From a checkpoint of a small transformer trained on Wikipedia: some layers without attention.
Each number is 128 + 24 x the weight over its row's rms, rounded and kept within 0 to 255. Layers, rows and columns count from 0. Numbers have three digits each. The size before them is the row's rms in percent of the matrix's.

# up: layer 2 MLP up, 512x128, rms 0.14, rows 46-98, columns 0-127
# down: layer 2 MLP down (transposed), 512x128, rms 0.119, rows 46-97, columns 0-127
up46 091:106113133119121121122099154116142173108152101118128132116116150106167140119103120111156186136112077152156110194153094107109140131104139095159075137118103125124096122138172129138131098105120113175130159118101118129150144134120165122168107108105124112146083145103145085108143148090121121123162100159106107119136099154121142174131092140125121097116141074151121134153085134129133155145103
down46 095:135116126170107127141147145140116141127144137114124130169145147104167093110169125112156129078119109061106144123137145120162097142110142155128138110147148099099117154101139133078134152103109166126119150115109128094126134156125128155119130174113083156139089114129126112104149098113055116122118133165107103098140124075082149137127124122098135119127170118155159134116121123085174136135086
up47 108:171113148085144186137136164131098123105130142127135087146086152098127107108115104162146118160119162121187171104173120140102111121149163153121151165116127101123147124125108108144112149131145120100115105100139142090097108156084119143157096137123128092132120149169120162104150157126109145113115136155124172132113128094098103105125120067141112134155124125091138134090125107111163109108140
down47 105:128147118139135123160078053138150133121069092130150095158101145132094151089152123122175152101125115140100130105118123143139150152119107107114073118116118144078117112137117111135099165142143119180129137158139120123124110175124145137147112175133114140118154117139112102095106148142127111174110159134175120121135139129094123122161102139132121122150156104089147143139163111136113179155159
up48 101:094113131132152075091155092104143136117118130131110097122119121134140157137138077080162122127103143132126092135085118147160132093126126117111118097164133134107183180146079139132126100151147112126115121097141119106126135103073122119111106113148154102142131086148147142093141144131149155121053134142112132162138103104090140112132142107157151089157096144133173148123129104096113126152139
down48 101:089118128093167097098126114120107130138160139109128146136101166104147123131121133133140082122156117133132182144149134129133094103132141164177169109137116127096196140151143126162145108160160114142154139128193099133092154104137158107158118147132089105149134146099146146111118136138079085155162105157136101121095164123127135137138080125132129139156140136110127143107112079155122099126135
up49 088:147102132147090125103119143136102151141160146128068142193137115111119143123126149089108121132130107145085107087129127130162132121106144111120148141142139102067143148127102145122113128118096139166160161110113145135089144077147104176128095179127120132128111120096153128113096134149097090134140157161105123085114078098119115116119125105132170132121151110122151101141110112077167124113142
down49 092:168093160111098116093144125134119143114138107113115162134132110164190095128107152110073093110110104147086120123139117159151147126120092103166109172151091112071116130119108117120175152147138131130157151143106149149111151109144121116136199129158141097110090151103116127134090141114133140162161118135094127130079092132129084127133136132119125115141153133090136127118114116104163135140110
up50 097:137129100129145165159155083079096164159156117116125145077140169122175149086125139146158149126146157175103139108116130176107164151140091169140124153110075098117137116118161132113131121103108110116124102146114126110153120155122090145146096127112117134139091148115150113098176126121102159088099164148119122103154127099136133125124112133178096123130157144136157090132100114112141123115123
down50 097:143153149125181176158098083103122137102127131153158148142067168096071115135144154153180152150105126108124132140147137103147127132150098173138134089110155120111096120120135140152117109096124096111139126139108135130127098091164135123146138179096081126119112120128163150121130151121114112126132131131182130146166120107165158131105140154152090139137138115130140072164140104117119139142123
up51 097:119133131128096179119142135142138176104150125101124121121138143138136135096125118098132155078156138147107112144148143172123083110173153108133163155116126148116148107157135179128125107131127120126128178166146156115144136154117110163077109153131134112125180141167131091139094124117147102166091117094126129118112141114097122096118112103128087083135140125121112174170113121111102105143190
down51 094:148152184117131109149099130129151120137127128113117112144113135118097129139094126141151170134111149100109133163144123113104134151130090064141106128120121111104102104133072118140105159077094100101111117111071109127141147149156096076127142138140150138126157169143163122121166132113129103089144120136127118134139091145171141122133114118158117104150133082132139086135150176110136164086084
up52 091:112167107091129168133099130153139107134129104116144142126127123162136080099140142113159129151168124165164129165133144110119120084113107112124117103125142151164134176140107131119106146108129094127142119110115161173124183168135132115150139117101106098149100121099149117154173142109116115144117136133155102079153117057122116123116084103097084128123137090148127130088084141168133136134111
down52 095:112153138129084137125131118145137150092172111090117092137122079181128141153149139106139095145154149138125095138122130156159115111087163112129138128134170108133115085093118114156119138133119144101144113120122185126091097124119108124158082069114157140073115104126126159096142123106123165120164100126165163138174120136179159147137140128158096115134124148110115126115154133109125158121106
up53 093:101086098126096090139144140112147152088115131132145103176133107115121122124106117111129163111159131105097099148135149099141137131105137135123144160122125093108117120070084117097142143178128085120117173135110134182150119095183095125093123106124121153106120154112124097075117126161124140122151113131129151153108115102145092071139109121105128106132082101139158118146116097133116093117156
down53 099:087175117102115124137146117140104106113139111136106150144134145110133138142096148134110145149140126095128080113131105111117152084140137104167137125132125133135113112117132149065091174105106150128109195147096128112114106102104086096174117152089135095156109144152131129166108125112101096114128103117141131108105104146122143117200167175102099132151102137106132125160134170156127141124117
up54 100:112124115088135114151079119142132163160112123135151142171116128130130103119146137126142154175072090160158141139128117161163134140152135116162112127141126129141076115115054143120097173165125120185096096157138092172158140109122128137087122082128175125132167113125127150120140131141121127093120099097125138121138115103113150117173074151125142119125112108157128130125132147134125135096137
down54 102:139089151119129117183098120125123113104100170149143107169130109099126122148142137097126142150124142140134150147105120151129135146142132133116145101142147150170140154131123124120097132119116071168150118120122123129153113160126144166153138127148088127077117147145035153114115149140140116153138107091135121163090105137139133193082106145160137092135102107131119111152128095132094098087127
up55 108:137162079121161142085127114147126115128121122135128127141125112160119115129132113103114105159116181096125152155115117087080109143165168107090128156107122123117115110141123166140116125115166171088107160160135121131150134104092143150093159126073116119148114163131126090140135116153095120145096110156130136159110089126093087123135112124100157109126099162090087148160137165086131136109145
down55 104:137148166146124100128134140109101143131148145162123130148125174153120102111107182179125094115141116129129115158191167106128112138136121135152110134109112107127070125192131136137122107117122158108138121145133110111082142050099130128083136117148110133147098086110142140123156117135112153102121087173114132118155091115149141099121127157117150172121132116107146122105087151131143147134090
up56 087:115125123118147135144144132123104115142141134073060096100154140131122163098149142167123121115175105126175181171141145121148130114123132145158083147081097119108157126114119119128136122124143102162135160160126130132126110122162137126135141142107117105125164094130110124106099158182087114159131166097127145112119128095129177135148134144174090114103131133156139145105094071093126131130121
down56 092:132109165094156102116151132130115164152114150091125115134148098138151120172150087136113097093118130156144120091176088126163143111100127168140132088153152105152119143117139125120126136125081118153094135125140105148102103122073114141120138086079118129087114177146142080124116119112138169164139117157130146166153167159112131121124116083158146142096119079129144116132120107138120140118098
up57 084:172134111183111105138133093145112092148078132095176141077134172112143161138104118149155130170132089105105109091109141137146143105117157165121125134103127126095137157180104101151150129138126124080128137182165117126114147148126156122146123175135114122154155112125122141154136148114133130105101088097113129122073126105140175107118125109089132123097142106147134130142151169122124141120135
down57 085:169114171123099117089160136156127145195138141086102086100170075151128136121166100141115113116121130138122165122123095134123118114099148136140097144085125118154119151133117126126126144103125113122085100116128096129098118112131117130123154131134094161172121110125096178127143151082145090163125100108129124144150142151167145120165155148097140109099158182142154133144141094151143119158135
up58 118:139114124136135093148172119108126113135148141090133116155151129177078113129115143116137109116167101180149136120097143116129108072099155122075117121057168145128153132190119113153100136139157093108111143146132107141103132139074125150109103137135097131160117105166146156160135124129089120091093126107142117098135133102132112118143162125114108103109111110140139089108148137110112166135107
down58 115:187129139150144113137109088119141144131098117149130134163147122151111119119140126158179121117173094135084115157118144125156084147179128164143126119130167150101127086189113129145112106204095138145146105143112152095147119103123136131125131141110140156131121134127127117130152156108101144143094133113153066132157135117090123125133082115148143153121163151104144137137098105145079131141141
up59 094:081111104106124176156138121086090136125072132162153131135125190088135130156098123121146141138122153117138109166097125114121106116133151180110096104135095145091110145131155113095129114151126121132170135105138143104137136150137086166119177137116131117169091103125144141125145077149124136102128128148117104108128183099144128094138169088124140107109113153105119138115153148116137147095095
down59 096:128115142101121146139123148136119119138123125118107137140103106077125127154146133109132170115108145131134151155078088098131144139122101137116115142127127134131155124132106120143124041148105119118147163115174111059124134154105133143152153142194085122142111149164138134159110159169095126185140159156117141137092133124133092153131109101160103126136130152135112117138175111117080099112146
up60 097:079132102144137132138124096112121141135096160102177115104143116141175106114082150149140105122121125106129130162146124182130150096117109144086111133142178067133110091085174106136140121150133131119115117165096118158135129138138121132116125102150113116080128089165113118161130105143184141158110130130147099140110139124100123111121114144155139121103110157101135120162187104141116126094090
down60 101:103179113115087155121139135124157120119142128163140135163145126087117112136088143134154156120145126160082124105126077129141162115108142118128167153150150130156123094139149126130159117140130116090102121125101131146101122104205144108081154129130141140123124108150113123170125139087195123118128126115126089134113115176161146160117126158154146128113142118095114085142166132110155097081114
up61 122:111158102146125112091125090175141190117147082139133110104133134127129123104172117114145149139110136095111116144119155112132140130155149109134106114095158137132081150134128131133092138152163082141095171169154136155115169120114145140146115130135101132128117116079175114117111123110146121144153106158167114113143143103152164153102146112160132134112109140189134119136150156092080181112137
down61 114:109203127147172110139133112138160152139109103153118137162149171170047122107170133125134133118135136136089127133132093107138122115115130123111135130100123121118128163140123149152140145144129140081116123138166133120087116125122145118130089122125160127140131101138124151112110163091137087119155130172142115157162134103124162128134153210126158089128151135156162137125143171136136136107097
up62 104:145131111127138147162152085154149140094131121114132135104141157138094169117155145076128121135155151116144077131161107159137174146126099134110112157098126112117140175112185138084130146136130154101143154146147113097132118130170125099149105170142096164127103095140116118103149101126110084151105079114179124122157130111106120106114125137147134129103160085093129109137110084136122154102146
down62 106:123133143116134083148100143157120160124149113145113158127087160132136138096117146106140124146145135133104129099132141157107144123148096108095096087107159135170089142104184130131102109126164144138115084137140129089167118101180150120105136142123095096111165114095148104109162133117081141131131097139141130113116142095109113089148115119175116084152156127103107083127137152175102146092120
up63 106:107144125166117141121126108127124113127152158105134113134126144165069142111102146108159115148121080107153177124145128099156140131145101145140157160139094124127129137114141127116130118128124123116154142090174106123121144175122128129105109073110135083086118132121138111090106146105123072115122115119165133120110168148160141142084146137170096062137122109131136144121063093094115155156137
down63 102:138108133137146146138134139126122119154160106134106080129158121176147108143135125107113134128141166167140152175163137115133105102087141118128152141139117107100150114068141115104146115095133147125136129112185118121089153089133144171082151155157123123137127139120134157166144160149158138133118106133099165116123116124201123096125134143103113149113128145095103161148077149066157137148116
up64 101:126148123139186142138119093148139123132097121129131151149157134180119128092162163165125129102153086100105126165137114090132108117172152108118130101135133117199109168166112114150137136139139145114143117156133109144170142158144122104102133137132165128095107155149104075102138115131120150117131126139128094154103071124116152132116083132106107130155101162113113157092090154124137165135098
down64 100:128164144133127130112120136123081164159116177100146115109128116142134097180129146143095143176127144120089149116171131132129129158126114107164188100118088111120161129149167150144154113128127158128144135145139186127124086103113095100113131076087088108100161126115125095125162153131119077152130119132148137153124127149087134110121133153140147148134123113119126164135124133145110192141144
up65 088:178146181117127088148116143127100148131118140180159120152149110108162087135144116147090109116113123153129110113137135097147183139106133111134130116168146116137149111143106120106194077129117143109142134113091095125118113085121157135127161123130107064097110150165144130122130134136060151121150144155124126130184152163143145145127138128157125126114141099116148128126162103129138103166116
down65 086:092094192118148148111124082100143125120133123101103148087101134166114165115113168115185146148141149139131143141128106149128074112165102133123151090097120157141102133135135142169099147131129097159083133155137126148138162169154135120136140167098106173171123147094100109104109135124124089135106104094145125126096103093091106112144114140126120131137118154150132131109087135122125162126136
up66 108:108085128116181125117126141117191116137151132132130150141139167151175116129165115173138085139112172093147120142130139138140115138147114155128137124153099149125099115152164130140108099126115132102161135175150108150165147158121163114151101148156094098154116132115126128126082140078116129157164116114106110142126079107140150133119060136123150133108144175124122102179163133123115126110140
down66 103:082165145137134117105124148140155088126109106155113114101102144164080140155102115098076136171091145095109148112095147134086129117133136109148136129095121116129119153156130109107132154077162133126148107155117144113085111131104090132144100134128166110110129143121123131161144161115171130130130133143140121117138114095155172135181154163168111136129163089121061148123112139143133117107161
up67 089:153113144124139119137117144172134139153101149096140149134137141162148118106113143121099165112189122167107074123161155122148123128127166108113203117102128149166139142119119156149136136103134115111119078100163158166128164148115142129094141110116147123139133120145137121134113138115069153100137128116129157132126096174111124133096141124096144146178135127164097124138120096069092130127165
down67 094:134155190162119106143167131163126161122093152113158127107156113133124126147151118145109119081134137147131095125110138114097160160164141140118133119092118109147125146145117134147169124064128135153095110075162149120158096159064134125103172084131136127124136161125111099097127110120110162129104156118112142123164155189130170132150153129134141101140149107121132137115094106122118135139155
up68 096:104108117103124132131138090114085131177118075105134121106128151127152146137113113140157133133118133124174160139098130096140127098129138180111112125112129148141130125106109124109137144103103109161138133137147138175127147162173115092120130128090109074121091112144114137099119140101105099167180187162169095119100079129151115124146158132159133100154111112088124104117107140129165127100094
down68 096:127144132136166118151136158108113116121118144108142172146112102184138153150082131127143104139088118142104116114138100105161097117091104156102121157123147088123140099097117079115162142148150111104146107156133157131105132162113148114130140117152115132119127139131139122119173111153114164117167078174144164101145122134175194181149138123136110102098113111147089124112121147096129123086134
up69 094:114101089133116113145143098128138099171125129121144095120181131102162082113115118115128129103126102121097132111127174171097119106138141193168090122115125153132159140115135114085128074146139127129131141173140153153149081103107109097108122103144129127165112117115142102104136159090102127184095150145136138154138103079124120112117131121104147125129132151110144138134131136174068123106134
down69 097:119117135118155116079148148088114151142142192143093137173106138122098103103139165145132154151119163133079093140137077132099126123153139085125128138125140129144143116160104146145104153101107121114120148083059104106110162102135126147127128099138148134138112107153150116125175198135110106162098169106149138101089107100133140135152142150139126106127110110163139140136145124114151133121139
up70 099:109110139120117125105155100106191111116141120104116142127116126093116105088129120183170114111120134107117077150107148130139125164135142108146128113171136107129099131149140144143130148117129123163145135111113125146123141151111165134101133101167153132148167147138112137142177134131149083163148184154106090137124102091087101116138108127124157155109097129139117165171127083106188141143090
down70 101:126130135111116124116093177097133142115135146118109142104119198087171149138124106113101060113141083136173107155129144130147152132107111121145177168162101095125144147096101133111140075116091139130119133119082146143140163169116117129120158136134113164132129136148116096163102095124116153151148113154092097114123190152132125131121147125142096132156105146148102128126127098140110111129122
up71 104:116126122118123134127165122111157118118131137131151144116155115143064140140115119166116114090150182113112129134135104103083113143172172131110126157065194114106098152125112133134105125108110112113110128164186151131088127163101147094171098111142100148129144124131153110162127134112145139094090121126184154144136134148122112168129108098092116129111098111141136157101098134153103123129121
down71 105:103107076118127137119130134141110106148096148144109118140157084116134130129144152164113122114100124154134093083125125095137115138116172127128088136115105140146113149089164148111133092124149109130157144149101133160119112144148074181088136161142131068108116115111113166136142107170106155135137135125117137103159123188102114159122129117139103119072155104101130158116116159149072102129109
up72 110:135105124143149140146156135133113161101118112125097168134133123127104156116141156144143148183130125156155076056150086125151112132100158154135160097158132122084112129126083141155117156098185123154129167114108140123103131133158142123133121127092181134159146127126094132142146112129163104134140141127167093078147123112128155082121113127140145138117150108127099154090163120128087134129153
down72 108:078101140157153095101127122131123103118128135112103141145089105131125157145118139153098147161120124121215089065122072100128123120122160130141133063134112142123075174117130141133152140110140169142153131122086100136118113110131097134118134124103139105109118141123137112133138152136107163129135119092118128126106146137183142141089111142127141152110132138098118160094099100123078104127118
up73 099:125135126135155140099124097088119080121160135137106141072119105143091123105119106120146123184136134128117106148142158182128139159146145122171127106119123137141153099160106147133107172110122064093146137073129153111108115096147114105121153133139126096138101116135126138115129179137131119110149124090186150126148127092076101099160095117136098165129160130132112119135125125145109121101169
down73 100:172105170117140116140163123125137134133156114094118085123142094138136106153134127122149140138128122117138114124151093178122148114147110120132096125120129101116107093170116131183127144093071100154125131139139150097095160127134103124123180143070146121177139132166141161130129144121108125139156123152125130123151136114151090199116134107119185099137104131134121140139132131112183140164083
up74 101:115152131133180133112156105132162111136171155148142123130116121158151108172138101101153080170150160147083136118119135103139140125111045126134138157095132125109133101153106135151110120104121096122087110155131102117163095151149119141130140096123115096119114095133163110180140162149127115145166091097110129175106164107114135115138094099110140156123122129126116131154144146139139133074118
down74 102:115130133102131155114150160126138112147107171134136144152164114111141114162129112123124171135116170130114121124151134136117139116096147075186116135102072113087152121168100091120109115066131149124132133166125069108134153129155117147167133159142147131127101120159120051133116143140119137092126125147143106115143105120106098163116176110124155169123126125107129141165093157123115111152117
up75 092:097122133153140132099139144145106183169102138124159123130104129163111167160141123105130161139104108161163100070134100130163111130116090131127126142149118135109150127089160080108138130155132157129120142145086128076148111143172108152143152148143187150131162135123106126151133119149131152132110145110084133132115109127144130090151125127106114127132167102110124096111178165153164176121158
down75 094:148161163086112074095112165136079107123154084098167128093109131144087134095133099151126131139099128131106100128141141136185140127094156128119075128167114133135107143122127142100138078127105138086141140146106126134093122146120097154111158106137169131119112165147115114167118107138086143112127134131081124145125129138134147137105138131082093118122161127141122070104144117131128176124133
up76 105:131120114114126147101089118132125127108156105124093107118101104156144129140134142120158148128099143116144123103143146121115140158146153125147113103071076101123089122138111138174124104113126131107102181137140140109088098134087163134120142167097101109140068114089170105105134136114107147156110122141099136112129114130158163096154130125124158096126144162123142127163092164041137142128143
down76 102:137132175116137121128096175115151073116149103128135114126121153122119120137106117140138128167127136120120162124159142073108136153108145121155099132109104107110139121225169113145143086110097090127117102134155152135117152111155153129082156153186091140139108126083132144122106148125124109114125121172063132106135097098127136133130152127133147091120124119146133117147136179140120141137133
up77 084:107103115112087164110134135119142126168117087127162126151151136119118166164109100159153120105142141143144089129101147130125141118168160139116109129081123135084143139165109116142126153141159118166126172133110125137068118134119148095108083114145131098138150158125141123171125077139134107159121146151128128131143092129153110126097154074124040129147106157122111162134103120118120112118140
down77 088:151114162115134146121124187114124136137110127120161138101118092089188134134134108114109110087130132171182142136081127136074158140123103125121069158150116095109128122109129085179152184093111133116135136117152136169127119117123161142152148132156130085117131122106106120104123126154099166119143130115086116117133142174160131142115146114135131145129109081112110139179125134136126117096118
up78 088:122121148124120147131136098102137141123125114180133094129132152126116129138106131132163117156180114133105135150124152132116109094199145117131127136155171108186111133131087117142095091155089102164105125107113129089141156132156081129145087104097115131081095115109107131087143169119114171133128148123102163122160120110096141115122134110111156162155154149139113132167113081115142096141119
down78 094:159116192094184137101118091125124156131145144117126121120122117186134113118116116175123092114168105141177148131145126134114128150127128141194122106146140122160130124134127144137130160117108148128131167145121147123116117074123159125121115135111139116092132102155143150155112139102097125173152145144169117152137165127133132152070128137168110124105103124144167122132180118145105124193116
up79 094:127118127094104155163127134106120153155147083111123127135143128167110116111092185128168131149126142117163137084165127112169116120123137166126145092173149113158089117141104138104102146106129128148102127115117133111146173084112092157068139117135147122115103109128115156170111137165092113142142125117122122127099133107183138108154146127139110115142094108094167119120155128141083175162114
down79 097:131096136141102101138122157097106116113177147133103107147140117140119102120157146128116127138128128128152113119102100132171128116115129135107093106107129149130151187145121107079137091124147107094101156095139133167159130152166106141092128152144108096122130151155143121132186136138092135202139077124089169150115140099163154139124113086101105118185118123117099127135161113144142146128150
up80 098:151108116116140156104117090123141129127152138113140128111143106122108133135139116132127175162130135130132097153115081103107160156167148157121180160109129148131144134162170115123126078140135129137151079129123170136089105164106166098203116107111141133106111123106112111121168128150188108123123135090132164156129117115109156150148138150109125167117134155133093130091105113162134132156081
down80 100:133145128097104168151108148109125102138114151129128145126086105097101141147143143138098128116115140095136118116140126118098132091109133110120135085166084141143160141131120113119142118105124167094177100112074093162087129101117102122082142122118140170130129151106073122142193117103154120112122095071080135111102123137153114133134143130107096130104120116112098143111077121146103107119092
up81 085:146117139122144142146196127107136120116183142142140127174088105124114162119120141168135127142132136095130126099161148147153121140114152075134119084163121163172104141149102099121121128118150137147166113129108135170091107131115149072126117108133156148151120105087150103158094147125124114163105166119154106111111136122151136109104156106114132103137101128089113107106124160156069108090121
down81 092:153118169117103115128155091119150123131143121120159112152069076149116114139091107153089141119108113128098107140111114119100158133140110127115118140147079116116145136118095155124085175148113128100125149136126128129109102123135115179120145134101147152100133130142120115093139120069098135125139132124126173151153129171144128123142134151160202179095155135111167080094145137139124109110160
up82 092:145080109151110108130156098106180130171142111112136140100176117090125130148120144168142130112118112135125109138153168131119087126116124143167124126160118095122137107150150109084133143100110141139149139170089122148140092118129120120093129135142140138140160145113149127119143155045093104136117117142109108121147087131095132133107132084141111111122117099111175106203133100134087152129124
down82 095:156128203109106125078120181124114103138142124150139153151115131146104117140138123142122162129144119090101139114121107096115140124184124104143175115124107115134133117144113137134181154093147150131134146066043096167136128092148141140100105120116146136117116161129129138119156173135107103147124183099140170153115130134139170158160139101156120137128122125133129112140142133118141130141142
up83 104:078116122073109145119125147168147136153137103124160117146109165157131120136117062160134133151130119124113102131129132100106112170144115090141124102072136108142151120141163162134139102108085155137055111127104134109125100143131115130100109092136108127093169120129121122168162096118114108110101138090122159131117139101117134166167130137123148128181081106113166111122151130111149139131137
down83 102:118117147098105093145110149191147078105141135084115134119132121070126103121150130091069105136143103111138128125110168146131083159110128102087131139105137142149159163123137142108137142117178147062141113113128123152108097137140110165097130101179113142118129123091115121133123138119158111131143138157082121158119122148153127125165122089138120099101117113144122100151141149122145173105103
up84 098:094127116091128134128123139133143120107122144119127142137106133108148177163124112163119112116162118172153117127128144167132099153145149121120116114118141120153171172150105116103081122149131162146098132158110138175081127111133138144182107128085079166133110139164089144107144121159080094164124183137133115133128126115113104162104146148107132170125111117158104097105140086116143103114167
down84 099:141129145125130138095150095151145152090113099127158142134143134116146134143109120140095103135143138164146140124128103146132142095173093110101146138184129138131153136132151117122160105166118091146103152135109092109117119106157095176141142096149145114104103113133088113112109102170072180147105145084074127132126156158125117135107137133189075169099127128118139115139107113092110102130136
up85 097:139130137123110114149133149079170133140141113143108118127131098125184107098125111121140128121111133162097101176121095144130130144140128139125121156157129148112154120152152126154138162124129128118129171094116164111067139148109125094123118161173098164167157115152161124165108149142131132123117137091068108166131133122094131132168076189115109101144155131161116141135118132113104118184107
down85 098:151137104163101106110104129144120106118163115137149123155101166100144118083155150156123100134156082090082134128170123113136104196126114142122168119119090093134115132100121119105096101136105128125157134149159100147139117153084167109202136126115140140100101131134133109145161155130106165135133103148120122144121109111164172143112105088138153159114096136112133139141157136111118107105155
up86 110:136118124139195139122154110143154089133121130110141121158126137114127118102119135127122099116150140120115150140158120136086143093149154157170131085125081118165100104123124112191132075095097097140097099119136139143173143143153107125149111094132132081088119110123127149154126117147117106132117114118145129075117125114124126104135155101116116078166131109101138153063132153079145164130127
down86 104:111134114135107146125124127133133150118112130070089131159125096160094130158112152130093085138134113163143093130143154097134116174112131144148083114110138098140083081116160177137133146104133170111172161127132136105117093139102086127172146103126140147145088126112131148052130101132126112140122098151103155129129115096103087150155107109145115154092139110152145094109122145127144145124143
up87 098:126058115103139125123180149133137118158140105148094120089130129108145122143101169135126089130156119106061104078145116130172142162126154137124108144106167138154113108147100175156121147135106133084117129188115144101152147148129150117167089104146113159163118102131092125137130142160097099150124122133120144126122096123119130137142163149104124138129147175139084144116153121092142123141126
down87 095:143163126140130113157172121158116123134125122169144166120155101132114129122082130144076108123147126107149159104123116162129103107117093130125087149125132192130121186116138116117155162137135116120143151094145094143150092105136064139165117136112150127156124132139093136175153130097136104120123143136164149142115102144114115086142121144093153136147161079104109173086155148136118110140162
up88 089:127136151167116084139159093129115138126139124138127092095160113127160096094164141113132124148135144111121126162138121102116134068151110161192105138144140144140120163124130166083114121139126094175084076142107128115142156123125133166129122139140149130112106144141151129092115147109132113138119089132162151116122110131149096098144149049147177116132137095095131133149092122110149126133168
down88 095:113114180134111132102144118145097116093119095146155145120170116159137098154106102135126137090102154151084125127101092095102122112127131146141107120125105113139129132126165097164106146121104123130097117103118138115103090104117129179206138138095148127161085120122167133145135125152120126149114131096183167164126142109116119147083130106114130133153147145116150159074096107116127123144171
up89 095:132089116099126141121157080168137104102101088133126091105152125169157134147113127132139150108123156109139158108151119110153117133107098123156126120128129155100097182136115085160124104104113129161121115165068111117110130121129119164113104128111080119149091114119173122160156130127136151167144091110087149143132111147137130106147153115114146085150119153164154146168173119133110112128179
down89 098:156133165119141139128133148121174099091100114139143091131128157180144172144114100131133154117116170122134134080170126080091156120106150107124097141108124122125127110115125069153127125109149117128106131120091133107086087135146134152118127078125119124138117134092147088128151178141077155138137127129108129127113160123131133145169133129104122095145123174110130168181093139092153140140155
up90 113:138121118124177115177167099121134131092130169135107130092143113107109143137069122119167165139139146131131103120122131162127131120135095111102100140132131137132099158123138126112107149127183114159129154091126124087141117118131077178114104117142101117127122103139129133097113162075124124117181129153137145154137098120116094116107161110130112138102100079125093157131130122188092076106130
down90 111:129084142147115127161126113115120120134148153154152116067125122092118111088154181172133134090156112096135082144082132133173147125184120152121091075103177132160134144174100136140135113116106148126132133113136098125143133137147132117146128130140080119101167096084136174098167137128098132141123134124134124103146144116118087133153094147114112117133144120115095102108120133123093159127121
up91 097:101115121097120155147163090125182109118121108081126141117129111093121155087102151149127152101128082136171181120150123113132182083101100105120133163154122114148155139129115154137110148108159099157112136099120155156092105108147112133166109118068091134097106178127157109140138155103100127129155115086132137104127114111134132116169106108126117149118103111148123131112098107105156117125137
down91 098:134118119087130132114123129130133121108149137138150125149150094108075129144150097090119088127108075126135154100123130167173138134137151100135142145141186106112201068116101107129129130217116142131094132106122099138117118105103120121113119097106154106109157144126155121145138127141116108141127128126100129164114122112168124104104111126133136149145090087070130124138097139145105134098129
up92 085:113121131117131124125144119136086122107118159121163138156178086144110138147145161166141156123127101152126126108146154118104109121124139144109093143112185130139132159134126088160131160116112138154090100139125087136133109105097151108133156171138115124121146107152157125106129107150179127079121151124134162136107153093140087130114170132160121135160104134090070153127092166157114174092160
down92 092:092137109134104097079166151122138119124142144179158130158147100094098112183104106147115148099129125162138126090074155109124160151114109108110121163127130138114099122135134114122106115113114126117073105110137142132135098104116171107137164119122117116133100137141123140106105143131131174119149125159152150128190105184142128105142149145118144148139137110086068153149094120131096162105147
up93 102:127110125154138132132148119139120157129133090103124072203141145123113148142119128125132119112134125067110123135090150144110117129140150102108116128176148156104152141120125133110120091179136125080155128113161153131123117108113135117142130090110127145124131183154124068102131127146119139163102122172134129096120113160154116096112124151103141160113118116136110079136120097169153075136070
down93 105:128128183123123145079122126128117153149131120109099098128086102123124162151109134104153142142157104107152110090160124169158112088144099155117116142115123111112128125128133132108101088106103157132131173126133107122119128097104097084149092144109126139107101156137120141127148138166084118110123105097117138106120119094064111134170086203154142162127162129133113141126126173149107123162120
up94 105:107135119156148119163145135131096105126141121131143166080117111103124109158060123080138120141145175127103150137109144139166150134168118095143113115115079154112162100142120115106125129130106134121118162157121129133147116137133081118141123178157162180168144155115140099105160090099116140094136097140115091122131099122121122097122141131129157082118154101187102083123152142120133131111141
down94 100:094128109151133168127130192102114168130111127098100141139123091125083145094148114097105106117118109186127132109126122114175143139110132133126142119147154146090125158102108131092172097157151126133134147143123154160135126129113113116090112139169135149081075145128111091131108093181182109128092152116103091129125132088160129102128159091130118161125133147136158155118145125128120124124149
up95 090:112136118130097115131116136153130125142120124100077092120082131100134111142116178091127127196153094136141119150121122163127130129100111137149145107131090166136114149117162180127117150143108143191128127087110130103121108159152143145102090116140105135134128125092099148154109108069121105113130090106117147159149137102147122117134073107116121094142086118114177128149137122106170157122143
down95 096:147121180126141148127126113111129105137138115124114099153133115128148110165113093142096106118145110138113136121139118131148090128125168166156128098147089157120148106130140157151153119089108139119198160087153149145125118128150138157138131072158149086059154157160112107113138109107107132096145097153130118156150136130100116178111145129146105176121101142092154144144131115155109112176135
up96 100:109182104112098127165131125112142099135156102112122135118159093073150143131100171121116114169121151127126138144154130147140125118114116120123137121135134102099110134074124088143142117128200101165133108102099146124130118137093085146116111100083134122156131182111182101165120130102141140135092116117138103123125119118145148124156161076168134120106119150111131122111149065161123107120116
down96 104:140145102123148147093128185125130137137130138132099107105113124117136176133126131128121113135148129111164163153114141122112148188146087154094156095159141130116134139105121143139135082160131111183149145119096132148145103141103105143100133141110156104119142109127099128171129133160122143155068119077152092110120129158145144147193094056107120155137104133123111110105127086126119114116123
up97 099:128052122156105114151141104107135078141154142123081128123114122149111130128136092107144129125106149140105106159157146112145096156124124123168184119098078116145160135150110114143107150096131095131116086165125171131096104133145155126170109157160113125121131135138128145159147132119122144145096113129119118125123096120151166092141081157118188154099141166139144096110139151127155145092145
down97 099:137165146134136147127099151114123121115116124129124118123154127125137109143166172103133169150128128166079124117122140036129088144163131119137128125136059091133162140138123080159143082137160115102091114106120125134123115169152158099130137152134164130146137171141130159117149149148133157119132151131124167146145133124173162162144122114108141135138101134187120118147129123078160142132117
up98 105:071142096130108109104161103145132138122129076124142162084145143105171170123146118139130163197104113124101146155079119137128143139122105124111125114144118139120088090125119152110125138134138150126082149105112109113196126132114122148093118170119087095130128093126158124121157111095148136161113142139134158142138132114127177123143141126065139107093125118116126087177136150140119132129133